{"num_hidden_layers": 15, "num_attention_heads": 6, "qk_norm": false, "attn_scale": 0.177, "bias": "all", "init": "normal", "weight_decay": 0.033, "lr_head": 0.00774, "max_grad_norm": 0.5, "batch_tokens": 32768, "max_steps": 10404}
Each number is 500 + 50 x the weight over the matrix's rms, rounded and kept within 0 to 999. Layers, rows and columns count from 0. Numbers have three digits each.

# down: layer 11 MLP down (transposed), 768x192, rms 0.163, rows 239-270, columns 0-95
# up: layer 11 MLP up, 768x192, rms 0.153, rows 240-271, columns 0-95
down239:455457533593452474363506486594493579532499533469453513501534440495425541466488492581526520547521422459465436540491573583417527507547493503578515545495588540499460563532472508520525477477513485598518528493546462507527480457492526536474525556552505511518475442585454423425491466558500488526
up240:520543407448446503499567481482422570443456513524436450544591485572518578524413496487493515548497531526501540455549470520488453545496496499511584590491435453489466476393555469409555473513492558460548511558568552518535594503586532436507494469526409500529459465519560489400471440463581527512
down240:434495571610631534622484456530563493520537512467539510493448504439495514402533564501523435392509548422580411580446486547591569465552486478457472410506472531568406452493438499612369497522492481439407486486508511580489445529475473459459455472485477456444536552467525511583477530526398464550
up241:563563472513505503481489531510469503449517423491548466560441399500510521493516579519520494449535470631552462533509443556607509530428487576430435561467542526539521549473545552542479501484535513469495459547477521500500547449502527527457556540523561565524411469492499581543518544489483566450
down241:507553568512535441480560483557504529434451469539531485518552531501501537436444565472543498416507492565499524533551501542452398532522562575506524512480420490503425482595471534555521469575514472528587519513401505502483497501462472445570471452478461484479475485472441489417468516496425495515
up242:426520515578411445603585503537540523443498507454462475537567527473538537476485490520509558511479556544556479476545494497474502470472553541458541485479586453535497352520439459533526521493490516539501461469476517499428408504534492450509512480433653547473545500565530463449484424496476534479
down242:616494375460556438484467385479541448519529487485586542497455461547508428522464496540517490607543472464483505490550498513509444488526500628529512490505519488505408479556517525476489516449494415498445475521537472522446451568468525383574580496541476555535552571493497499485508475525476541527
up243:454502548596522479488484389389482441427475456457542493450467521531422487551572447496548531515457501388421564488473506560444465461451556489538562457447452620491528519586479481519537510480493519480584546455519443513418493496522463479466531509487515554530385498515467479520432500522557544517
down243:592530487496410503464533487536483495561552546453386505508469556388476483413482528525523479427520409425452526595595512485535538498494538509539530501485566459536558572495567471467545479434472525506540536539475541480562487384401433478512467471531441507568435449457479578560534443527406438574
up244:600549505459583458465462503456507464517449503558533569481492437488543522424452388437559645512515476505498523506418502548481570542510515537488427501516411469405553467561494472506587427441487449498549527528499555401505437512628475420512523514445462525490516514555461505551544517467498571481
down244:554387493472470574424530504575506470475481479441476545459420505503457607522554487548489484474457465527540527461570477497470435504551493495492557498507429453529434507467466418475501604458424485503505465525490522580477535477466475504465477556508483488478515405495463501607435463512563546425
up245:523483419532523522461570489597373506443401457542544525526532523495540525453542434531470533433458502492444446498483465542524556492543441509499525545366600497402494544464543494461544508499470459513435437570465506440544545425441557500528498498407510555494519521483559497419576532555485459489
down245:499503458472478482531427454502473509496499431484624446421471481516432479586514485452443586485496545543544582591556566448479547490482466562554456488598490520473402467500482594453474537560481563460493516474528535541461437440554529556494513492525490551448532500460456537534509493573590603510
up246:549567435541530509429531528469556420478459452367549478507516406551574471540498454551600486546389609470521473546468490551487436443499457539438554525452501557449523482496576481493505463447458554479509540475479594486517555562508467502418512501463488479561464479438563500521565420549488552524
down246:537507500534433511421441502489349493459502520539403472427509512502410520468468513464416582380570516492573382462561537451465487446495539486556534498461623640459503448551497596513424522510527507458590455452481473445597413512507637477489508596479510504467601526479541514503522505466452464549
up247:520436601634554500503450571452489565565493415444480522441456534467447411495478479553529525498441523560543458468524504479498400528494474504531541541599500395600500397476487525511500523577470639549521564498442554434388403521519370469561478460469498603417515507474524512428524505521574554506
down247:493506497491437597482555547549560508564448381467453516482506558513517479462603438545510509434483439563531499537511499496546489488445457561495487511471424442501595506496557489527502478531563430490419498495505533473537555483433533469479458412509474500561532511477454400575523402476462406456
up248:461511488434483503464512548519517538512450510504491483489501532499557531488416521413488543434604501503493515522481500475557601492499403539475433512438493562509527506428518431521452532582465480561481543440404514538457536494539478554445551483483516514573469450549497522511569468472579511538
down248:542516507470491600489558555467456503524568469477466550459571435441539450494570503496543453524554499434560453489528454492459429487509463508492462512514431480503508497457472466521502409567504489579461522466539493550424565436470481542525405494483466500493502533485533479481525448475586532521
up249:436464606520387439483522524545525414450449514504448583420444490529504539481428484487486432548576494451472398416576618455523513537501584459492521553525485425551658508466516505509543602533525482539509487573524524448468439484428530427390469484529506446444513466488453486636494474592578505584
down249:538398539578587457493494489502522444585578531420462487579412529478611653524473443536509485439470391429434423375498443487535549419471581479501422491482542393475418542464569429536508538560545530475626499518530598537554515484432504475570540432489580493613451481472461476526395463571535573489
up250:535499444430495509571550477458465493562507470547485528495467495465484485507586525555507569453570537512465518522551508498510521519475533533535409551527524501471488521461554460461445478452519423517499551528560495501549489480543587500534487531501523549503547454497509510435477504518514501479
down250:525504486561612498476476528590583472527567575544529404488551519558517576483474449421446428508506369482574508482507517509485464497543492479490523442478455488510525476522409512558502446512498513451478506499418465488459453584509414518500518479584453437487572468525437528569532517473441503483
up251:546572464451530562515397451495466541522526355555484458563495548560524497479519482483509396408482482519494485583491532587541418466474545498435561580492483544483510449470523584466563470462449490515495576471460493483547447589551564552515522526521474505527485590544599438500512548449505503398
down251:594553466503584478468477547499508495495387479511487467507513410562439522513545455539516504414531436557499547451449513502442534468490565484576528379508472511520354507538467430507525485505565513535442458526506492527443464407482472546545496509569581546537515436496529460543411454558523558492
up252:488488482502498487491445530409433536525478525571403498485514537544529558500413573468436459514501502551471535495593489471490474551559580591493493550486512397442497402431491593488550540568501451511424582500518549468544478488455606510535483430510534519432570488502504450417552523556440486432
down252:533564414424386465563537559563425471586584564504575458547541506517496470512494429577514479475558485546518508502544467558493505492536521554481414472496577418505390474614507442495549471357535594471505635552493444546546509450536428510470446505510424513447535492499420536518519430483558567478
up253:489486436427523522546599493499436428447525486510606476521389462584433503522535420454471584600441437511438466529426555532542416544565494583449483533452577470524524550548467619394502466550586440525535507501515500480405568526590615525566472572532496561457455444459505515394528417455509465485
down253:544418478507461621570515479543587469468568499520493577546446455594511469498497547575464451472466524372474537580454536496492500547471521487434551540386554459469470491459337542462524531527526461467608524500462544520549474548483481561530512454512432572466481502526507518464377500489561618477
up254:589411444398548437472445469468493515529620518504413536487503487569540539471434552558461581479525495513578536436505416477512505558518499526493556486518441585471468462505529470493540528402500534514507438533571498508584579510502467579456558519578439475492460543535563548518525526413607475578
down254:515530507464512472414516474469387538525551525519471497492435510452504604544544462540478485416409558523627547394536567521435487489483532568475584477433481494556554532459436508595506539481519475523450523552587455504482554495655538418582434541360549550515552503449428580580460452499474511505
up255:495477494409501488498472579494561638506524536540484472548425484550481510552519523503539514402529459528455527475453551462487600509364498539458495451502446514454404471524473506518472466517446484484450584476521524532488529436548566437474459506426479541490591451394503561467411498519467489514
down255:499558462406467435442440457500579512480474465608509469538466492505478538626563582532553498527502465549562487554580534500437573434457528557469442525595465502481493527501526515528574481527517507490425506500467573467506477558561449467518436508464467436486558504459556503488517436578561479472
up256:535527483627551576519529486477448469504494500517544518549456467485534439459417556442448488568523493560501542517470451538436435515399618464455494530523659350574501534517577416393458469494507526499559553489420456499492478503497488441528487469505547518562505489584490392517478526511507411506
down256:487467519518484438411499451505496473526542464482513514506538470414437595526523498493412507437549556564391498435514561598506353526453443568577485452497554495510425486539484513553416530528446552548475542560505504496404490486506464461475525505504580507542483576568530502617380487546439521466
up257:450519488410505515454496532457537500531391519456462546445564542553505444519462463481451524510487379447534470451438494532469474458545572527413551573496529470500446496449476509483460376475472464494554522500457546566539464556489532481476452577571431512519560541440555530521537532415524506500
down257:518506542573496467541617577529438509428492491532547506497476470501504522573468510512396453369550493533577464450510460490572517533470523499451502477498506501532409549493448438450539589440540499532479449571490577494579486413444479503514498438434566477505491542407486496521497513555490517454
up258:448452512504489410411600536528512587529509595456458490516506485474447625590456464481460478471533480503498494494544526530538534481469634569400520501443484499490448540499529455450470473476472518444485478531518507517523545455527499559448442472448495563428448463446456447505539595535474514450
down258:501495505434551476558468479481449406413446452467352554505505498509493516529510480560520573471556487464420542498463533446423561480418362496583530540600502520510520474494562532545507506517444500536607479495503476442444456491514545475478597525491503448519569562445425504559419464468503503526
up259:476462523503510533406502507602350515505411421517624473482572472598508544451598474473468510481416532566432443490474445553455477480506566469504572516527530477483445525528542508559500564399485531505562501544612516484449498465506527527462475502575502470386413521519519510491534456421474482517
down259:456477480468465499448481520500479610484503552582503490523458423515408641476539502507475505414559464534422509548450480520412430557459504518483486501558505454518512446531426549467495437553602499522523445499480485446496529475505533518489485504566497443445463540593518524620498374455534618529
up260:494557528361546485510395411570625528381487391448558527530505549529431423581468524504496503571494535442409604565505566427440504500583541576479500575479526436482472551582499534442524442426469375400555381479568501450439519508460547544578478570492503537513432458394513456502539468480479507501
down260:455491510441485440467494494486442495503466446611522533451454540483500435483468521517522415476468482477491518573441475462511550548554437516460518474490470506519514520521517474482446490408497486449458623523403423528579540488516527427444446527495588545482543435560600563498443431479508549442
up261:506438489502524460618496493438486558438482509476567508553595563482544504489434534457524517580425498504598478557462563433513544443475398507459444472543441547458540511628392463495467511407485583457494496495475448508417587439508529586457453451524453470553497460470517481544454599443580598544
down261:525467424499488479575507545528588448504488611521556430522510526521453423528481435396509488445554469577542459556447531483518469404487463535469517554462472492508480510533539467532499463439540510432466436499421433497456583519557555471506546449465511501526414535484580548497487533477538466603
up262:581561547493483548495480537498483494496412478516517468464487426519421549544531496478488459496475395622503551530351450414542479518579432522472424460459525525516500507503483517506599535468508460410452470473508501597566459504452502410528478521439560415460584451581529528567461459477494422478
down262:439522493460489495478469570502524482534415551477416487451501460475492582549519442555468468586504479527507504515439556543477589547417548524549551483521516491451415480503529465511433455473486503427414456413536532516557504479560464573559571447458496555524411518424527545533418516459571464564
up263:515557466493422409454551420491433505535568558585472480449500489515471523488478472515399585540540488479519521425560524444528443496466551488475560530572443507505535437545513575531510510433493500525463497458520443432478448539521513497454488526472498464433515497490513524492520458476594544521
down263:499435448489512517456457498575490552523570413459516494504518592522474540477547489545483455510525478492500484501520527504597440555514409500537506479487495453508542505597517446435565530525459533419432581513399464503510585474502489485566503518399490538479569518504447428445448522491456444440
up264:575588526462530455448501551465547365471501465418466491561467434557533473545526498535451485472604509492416527475462437477541520559513537489496500450500492475620540529493623442505447448536497503500504581499489699477554525513558457479486521564506587559494512456552478587474540395527495546451
down264:541559387468424485528435539520487512519494542500548441578573555477492450511436415426476592602447509526480516490441530544488528515545496517558485539519457528526529470464465551521474461531454505514487500424455454514542511473450503494500528428543448472527456535481507429510483505498583569499
up265:462604537457495499491593464434504435425445516537538434484535476544495435532489516541510528525605448558397568498486455614457520485423505534418508575579367572498563538539499489544478403425529504437475472400509476503486531469472539460567472546453388469446590488552470481446500591436516499430
down265:513557507525517556480597451390493445433524523487595507559584403438409603529585519542472474535401480511435556501581487501472472513447545500500528580601565518404442585491550524525557513445507509538612530511410500622603583567429506499500534546517496428482506550449444481453446488469513509506
up266:535557427466614415517467551459446468507538409455551388447483487411495513507539457499510517494533584484494541431522414527513482431464376648473471525411608456543487420434546466541511525421464402475529491561480506455647500566469500543496401413533585550468528416562493480440540499584512527457
down266:493485480515540602466442511500462431561475388492591535532534468528462528410522595428484525418390624478554495532543502522521463495441418572481457469448555491496482528454446525506446547448544512496583550573535449477602422436463499472570578544556548514512532492497528497436541458491438524593
up267:541490499445590595508469435568535477433464453538442535460456504415635432504543558510397471557489444542478367525464574516549537485415501497428415495493519509491535485528438463528543525515450479527521531497453452450544455482474562530526444541477554420556505463560490512568473490538479438408
down267:486536454533496484445444501550511495488527583535508474446533482607486543446457447489527501486420550521455529459498493486434542446492584475492510518492536536549622530406551540460460455492452520534455510579487414476408502427464550541533520544575503491420482525430497564507507535468489516426
up268:574510508450457474540514556455458450504460527513469546541425607499467592442403528541416507584440430497451437504600449538506585542539542461395500552473530488482453456555530463518572484495577526530561559539486608491600395498498515516533508549469461499470445530438524529511467467503492476540
down268:413503441507495434549549469483467625460570522526434423487533527457562507510563454460510473450568447474399539525627519534510498561544464520537558514528491531514446477517519473491509478477558509531487570452580456500537572453484550507519513626430534492571503428519511534543539476501479457479
up269:403496591587373474465417507549521541613526555441363533526503455461575489533486479448583567543539428580486481542494543534535612451511525510509432510532565429502554492617465481482506607456508625428510552460564518439500524542457547445525513509528516505539486428568465527489495590523553414435
down269:487436489489568503557517489532464516538442542586274507493530470464585506498489528489577529493457471468511542531456590433518528508506528527471547463564453474512534501443467450474562415415515504470460486515491459526524516502499467520649442467465612442540519486534453498507505430483545506425
up270:500615425488547417528501478593458453467479529495578524483521506472504552581529624523570382347529452495525564508453541465480411557565528556549424437525462476413547522449449497421490472510510491444532502503471541523522421504493515503498488557478461521475611447465476430353519431557599439539
down270:511483502388515441495494492499503558455498498439620481525457557563510565534446498456479457478442443531571570482496519477571486488528495487419501395437516530519630533510527462536565409451381491532452525530458391547505540518476463468492483520493440471458486373581473532499521549598504486441
up271:450547490557473474439511516597516571537553410464531517488497505469493655552488413507528469521524483440535480480515546460482571485549593518459530543560465497546552526407435504519492566513460566530496459455468496464491548529522595565464523534484484451509452434481414482522442557486477444563